Each number is 500 + 50 x the weight over its row's rms, rounded and kept within 0 to 999. Layers, rows and columns count from 0. Numbers have three digits each. The size before them is the row's rms in percent of the matrix's.

# layer 6 attention query, 256x256, rms 0.0376, rows 98-123, columns 0-127
091:321546465569491511520517524482481437513452472484555442504477476439535497483537537495552578473529522421581475515523566532513542490553495521450451546551430528512575435486510567450551427540601530531587527529597560542496558503510476497480466466498445415506516613435505492584434484542477506550490461559432422584477473537433557501584605433629469560459493440525483454504522475448450564492471
081:587423574497521499415527499578572549518518543489493534528473489519546477503473493515363471454488541521455522503537455555518541458450437400488560520427533497554538517559524511551444504442425509492512475458486513415566534564465512573458513434493475472485524507484485495464454411493504536543541464498495535523427484470395333437532459627435446478552412590545496516508496530568426515556505
089:413456489547470522538541454529463470581441497501435510459552530469510495536553530530482565431512537508516482482463582430577409554450537490518506529498439512535538510383465550466530453497513483553539463613602525505443531489427485478438455424452467442450568526542403521554503343505535540453548511550404413520551494532434446489539547564670484438428515455515485560552509544582509562487486
093:541477518514534442531538499466459506493567527512409533489497550581484488491489453414511451590472517572406345507474410398461478510500584513543493416436540515548474512510525512544500569594455463400490450521463521386638554431512514528397456538563520482505508482550461462484537489467462447450561569470537597496519511546490467497416445428408528529494438607474388562391490514576493519524521
099:597446466470561457453428479466561499511520535511590501517512485496457488436477445426413467461497462580527527526584428463473574426420474507545545470397540467508502513606607486539518452453491491438443543393428457499523563551531538536533547411408502498553445476455477524446479577428457471534462529463580548466420515481492370504475428566497463587567475496453531520424453487499481468515527
089:388505435542575542452486559617492476460505491577533469470483591492389515544566521538479575537522498529418547472478566493455525547576466524398452550546559453525606450500485455496463496452482494511469534496481472621549484568472422450498531490497510408438473542544392464525467529534549572476440468364501526496497471497490614552529562465525511440492562498595379448506503429535535577403518
092:626533524430487448515507566514532520400487569434479460482469492528563485452526523555529488604483428485504518448559466569455513495545445482485500523512553496450500513499529474514426518411501491510421527413453531533465391549474520499517580578417520647575452440379563531468549504511494542530539393433493602485471541473494500391448454516405524560531447544507560553503493435472589402565532
090:481540480539517423443503608526443433430521553530589412535452498465573420455538550565533511512454457462481459517553486516535579459583440469410530452565510489470495559497550487490468573458537530517450515437463466558538385492489503540490537577509478512523495511464528466433514572483487599580454427485470540455521459550497626459579399483472440603576457630520529474521488409476501474496457
097:398520456538549501538481568501433509472511469480544571555505444461467509502581499484514619482428487458520488450486662486455405530503521500468372445574479529516517466495480526426528447516536509477471489495510518556539527559534473375480482474394466417469459468426491463615471493434545524526502485471485404539469468501466555564581627494591501461455505471486424469571493457521533601519492
089:522446529478506379492520504454512528494495504501570498464567438445637458457510521474432472481416587450475478522464398495599514428504482439468527499531533530503457545509542563515518514511536494403453524327413490425475506550484500534456512516502535521573485473432536534433454519382520502468504447586454494610453453423490439460547505536467543553540490600462582488445498482462525472597542
095:616470498532516467493501521510550515468530541475518485477514471501566496521465496526484545507530365602534442417567487427518539536455476511522498584474566448506507535544629496556409580451444443500483521481547526448506481505454567496538570440396513556583515489464521525511502559435467489557548509357511572495404566505422472462458408552403453588525438552545522523465459466495457500512520
094:556537529444521467533482517528499572506516518525443513466545521558482577483568528477453464614412631409390448563492482503543467425578499498479451475463488509507527391472433468465456510451448430560427560480451471544507487536429458498446499542589496490453503436482481440456582474569519486423538457483471516545526480486622512494494506479466555423508480555484490525545569444486605574470530
092:564487487507548445532411450485527491524460489544565443507496499414465504459429607479465508479497581445532526580566522549510537443533377432432539533480473518400528496510554499527505493442521509552485535418478450581442504485480546488441520561535524484563515574496510538440537564495426528525487367605414545563528470501507460462508469513528493580557584565506578445569489529410600570547464
100:513515355505540545557539445468504506437476557478400434477469512558547453494474453559533520594543439578488440463501481450531495562463552470411541517534533422500489597594532547494448509498523489455494502556528516536545495469485557517480541489461529574474546546514490485514477481486534543552465624346482501395463530532402565478517516485485503479504463425449444535423489425514470477461571
089:565465507548502557478490475479520512542463495468539600506495461510405494578482541573480529461514400523520667416490609435494508519464407594510322506510487468531501522540533486488454520484469435526467474496485480545472389569580541387491494453443548505450470434477487540544413572464484518586429548483550464467385527495485529501427468467473515502460581474509514510499458456500490515514518
087:443596579531423555477541600561364463524491485460495595557520506414545454555492553566593514544532500513409471438465567542437483528493475549511418610528562584521545440373475507528453589461468488536572499592515541482519389552434525465477520541511500487397492509535455497513453514569469459458613504422560595513528552404533528493428465483398525438464436592557467495560528451512480543414508
082:543519522467494581453445551535482469434453486399494516535481422432619405523421551555583500403545447545506545475478550473441558601397437502503443551555447506496479509520563474530441538526463499529527464526525521432455497460454593545587481589358519572518459512461453562497541548439461444594582504555471551483393551551471424411515480499398515502486528523497562463490519541446451433517463
101:515495517443518598512510526552506471536537451546520487566460528526497518481392397585519403378468396437543527536573546501445486576507486466424523541604477454461463444459459510486474473482534545565534483481500469526400486551516488557595466586425532556520490557506554534487501461506480579509499509466467515492560579421531610510547530578433498482481555422528458460559513526542458388493452
088:509509483593448483534469516573446525493559538504427561502485562568402509539512441551503508561500391545437464498510535428536524559486458560494486482498585439481551548494494522550454494420382531505471507603534406498506431486457475488497520449510495448533538464612453488511505448513505457512527570322524552400499537453462533519503427523478490429503522505496433508506446430521474561394513
091:538503452472557556467536595536510513502567511537441456526450530524473546508531508586559506517494347592470593418481584417510500580520508561451439547508450452467519475469475483513458501450396453600443476615549465547496480503508431419561537511479509477418557461485496457568560448551502545483565513372494560401509492547510589458467547511438471451387564501607440422612491547544522488443498
088:640506593423516417551473492446478523533478499505548502405543426504564482494502516432384491577414600430480461550472417524640510408515464468611481494446445527485437530518513500490602501483486435471413480407428488414500563455480514511478465510593518574563478438477529508415530481457515521465499437638498515576529459499547466460512475516504540511591489580443588507516533517472583534637455
089:465512459556468573534454455492493453494414464462583463510518500366503434478426540534551526419508522511640477501477532516582474543477450512416575550576438620440498521436527490439539510572535560476571518560540493481452467422521514508537484488445455464519559596503518600496479461500531554584529496608461394465466516518487497492548471499562465470495551444446549484477447574487471490505453
093:460490513516419506517499472506533487499470452482551475480469486406578475467449479460466385462448543502573542522558394522560548505495452454493582546499483494488426487473502517493472520483558581542493545486515448400422548487490540597516487527476462517564511520536524568486491457430472539499554494640428458566470504484480373486496490625580497547533502510448573504477526558479472505567447
101:516439477459505533480438452488530429464511487491453465521515470497560458489453472514515463428442398603564436472567476438438538507427497412486612515511496421521437590567593529537546552550505547433569546487519517525544564488544544520570504474392484469586519520508484516428467502438488498588450546545507446494465579451457500428510495570520477554521445510466531486414542459527380383480472
096:451535523437444438474460504406516465457527482455547594493517423383566536455541451471491518516492569441539552523449463609543449406562478502558481457542478593494451501474438455426530493543576573463450514454410494506475481510538516517515470558567515506454457461431492531504494542511476482459509432600567403509533444494591472545525612405563553522550494514451579474507501531436522442503489
087:559485493452522511506497457580550501579552491562483543457516510474471597578522487460509529470511505550434512427500577526520513518506598561570400436409462450510469455498435466542511494472455386501527585591471440550503547556475397492504566415537482432436526537461451536531490468581509519549532489429538591445499465473604474483480502452396508520520508470465445479507503486511569494469547
# layer 6 attention key, 256x256, rms 0.0361, rows 98-122, columns 0-127
089:511575559522479564485510519476435559396437535464457523571539577448529392494536578453487484575469546460508473562418508536525543450581556422518509559502494513533537573461381496420494422500500547480605507539533502433407425467487528536449454530542452597518488488500483520539487520544502544545546445479482420513551496513503477373455478447541469475453463434426557538554519397403504539620595
081:590427554527583540532541452573475461501535420486532503578440463573489508435518508455511503481550530508449521615588556465472538521387514494440448563426537541544517482588495567539427522480493439590485521608558520437561539606532469498510498480518493521430541550466510486540460527530556570530495511526418572581566477482533472552404483546476430465572483588524420479465558510537507509474497
089:511607607562423590469603486482406497475511496491411573521484515573430439555539564551490499443510441508525467543439420444501510533536507486577456529495487518537531575486339536473433411534461557497619528547526508437495467484475539506487496552553437535468507492424475541541500541535453496491542510493556454529531520585502454439450534561489438474441475408481542519593547542519470514545606
094:502419615433549463546520455445524441547542501496564461548496453613467479517580430480539470491426485500581569446502473432491430468546486551396472508468478513452542555494585544554519628493527465501437483492461567448551600450524465551513467522477528470500474522462457503508506492492398433457490499473466516457421468529387452583470525542490584418539402542485462527463462578553508456470498
096:540426473468611481500467469598527518470540493502411455412435465518527606474534495418489524513526571510471523517571479490501533538370513464462559485446550474506509420484656484551499488481483430375441513440461490511537498506535454443568507435533552470574495516537526492404502488544526492641512460547490552523477458482587539508484462493484580539561512533488452517415598580549535448444465
092:361423485459508563453504495518523476438470460496518511487443487509417543637543529537559490490488509504580524515487484500410539477500495542462459497548445470478474457506569507495497539330553537481551486370510455575488621514413502505548545575494468476441597505364477517471564490528547516565467454499515442517494412484450535458494481506550451445462502410516446494487477497497461563456547
088:521421329484525457519446567542604488569476508544558453474518507415543577469409410477514553524518543492460483469559568518528484517519458481502497482462542567442469428499590490557592600496507551519438499483485448607529516464508468476512584388482516478534435511515512504496471433449580529488482467478444578477442478479568565585545509522493445534562558594507504448497514443587560548476438
088:530436435506605545548520542549544524468456534513592428555481516396504509428409463449516541531531578510402516564528550610574525470560426427526506556439523515488487548516623524483558560396460504466466490450457499548539576545489487444504530430517437447436405591463493510447521464428538562572507538515463500466430454425530512513494415501569501549524497566504479456475490438477496560494474
095:420552591552386519445539597528419520353483480491448536505474499472465405530536559489519522497496508475564525548395465504460555516518557573591491471535473577526566538452411522456510426419512539506579519518469540470477442505436501487514530546508525539466566446454516614503520551492514432537511471491590396545536461520507501404546524520544486560469482494484519529506426474510426521574583
094:531455563524553473482462543539504513442403494495501501479530504507560497418493440394503511527480551469443525642490565590541479456566582448508488446451603557486513487542535554501545581529495410471489492538423556488577444518505481480425447536537500494507422561583494422473467459494558531484523497482456537490478465431586493485528500606508561532554518605482460512444523494502513590566457
091:492394415441600477509478494509557431472499438497531428495484453487489540517459475470545510519513506536497445428561503463557527612424464505484501572498538490430568470468599535608485556475500505493515516461525506558526513451559417433486480438426470499541509561528473552521457536497559542606462461405439585507448424489546477544474432488522488482573511635489418456430550556578540521469467
094:564530530437511453531518484454529506483494487559483550511448511510442546441555477495584580460494586441472625538465506521432443313528530596520423549529435584483449452481464479430479553470579497567497514479518435505534513467443549551522505531530506522419372461396539448489554493495486492391531595563544481497502518494511461524459521512467489478505452517488498537532420468516529510474557
098:598524505420560528513451452548523494468484548499467568492466563484557601469452550527438549505547581473517485512520601624524555504452357514504475558477488500524465535530513537497496529458521461543473493541470395564462536443434531461443482499542448466526475552504539408495521398521568556486559482511492474507532499486529551541472413447522516506561595537477466524554606428400537573537481
094:426443380501505503519502481463547505521544523541481401466530496392494497562476416580547457548476355572493517443499512420472430529544481495492513507574477430429556468566616504582563615597532542424473496479556479580518505494485486471611545408443472473555530503520448526537523470441457492505424495471498456524405511501494537500575441490554540450404454518502470442409500564561535436448492
091:421497491457469511466435536499543519530513447527496497430471518503424507538432610492526557587551425466627565452484416498513571605421498474526442515565480488564525503492459517455478434368463538506478509433420508535466416437549542438472467549507527493582590447469546625530605565527457572505465435465528539468488480569464545435542443476512520543541567456495566463590475545496425448417472
089:414513465576525490478564530494445395521450504484593519548489515538459474548492541529583502526500528446532555413549522533494532546548481505478428579432450507468494511429472494511483495352499574565554571422514476460543623446559506536312449463507428463441546521468455599511512559520578448434528568500493520487427507428431514577485537424452406505608483511457412497528401487504509531436517
081:488478370558611532482434604546527428531519537474505516507552440407533503475410529538501436512546509488521467478528630511557520628512427446484456546532547470531496541513526477582501536476508522524492545468575514572474512481540505468506419486478496496545522498565465599520430453519520507552483525512448587500481464529527554534497438521464467503491576516526431417474464565482427556465431
102:458520374442486505507525490622525460619541452504534563600494492401625519516407503512431515491383465409390373480514550505520504596496427522410452453569487498544496486466493470455523508469528537485538423613509426570492500517540550549521497456498480454479544489554512456527485456534539523556498501520460498461492473399523573550605500491497484530482553529496473454480519447503546457488489
088:454426542508444501507542412507523471558517435483497449527402467605391498584571482508584483486553390527557482427501422480481526508486486595578469544467457431486585504431637486577392516406456528458500561433536456468543573529537454491503522495449485481538571530416465628464506472536474483561463503522555532543413483515459474543484493487507512490488464507535440497461466590562523428449499
094:437504433484433518496522471540541413540520433442521507539494407534463516544487550537509479566502439504532500444547421414463553508494465593539478480547407470512534464448425502530433492421489579532496516456550467515497468464546453519524468483455475549423580459521493540502551465521521431490474529545531527454514466537463529451559451532497460529448569442520448446570461536534507444443493
090:639511612461518476508412489534482448444477503520453547483478516658515515421551515449472518470518568521506538547445532541535505405457472496513462486456496612482516552573394495528512513525506426647509485558475596430481418513450515483469444533504566546471409602502509422536488512462491528421528533534504533444554504564497467549485593560484534482506492574511519522501528547429471530498476
089:448559465617453590478498545474474510429490538447473516472523639421600456446400568558445494476499445521502460498393501557548507550497471428488526556567594515449471559499452498469545427578473533503528512506490412544470451537462525455476515563486503510546469484613425484547460514481526539538535474520458434501532499460514508447560468416541531492431516465493522528519555475459430528537474
098:566489498557480539490448499562490552459524487506491599499504582475576503401467441461391449484467530518409393598507537536549499514563532466490498489460584469537505507508445487468503482592452447522541506573538387422547429591497522524535542479517552537522463496601471445491394487502524579556574500473422549537565523457579502539448427516469496486510495559524508525418579453499519494523471
099:439409447547583507499477467561513438502496542461498463489505486420589522453466443482479462493487448565462355550560529455509465480502524423452548473479510440448516466522619502497542496499448434429537515550503517536555547603513559483519502433525503431546487489614461482455414532470477536674498477422458496528456482453592492432473489466550485440487489568482458487425565475489540464467458
094:553563521519363412432440566426461568459409573500465493434588512398571509396448493428503464521549528490456546585432466544503467455555603452526550379564593554496419493512452473439551491525492506503496515467425498472508432518456508467445500589547543525461438488550494472502480540446508476463536491603507478483521565451557481435554561429479503550500487518472600548503526430401467541509458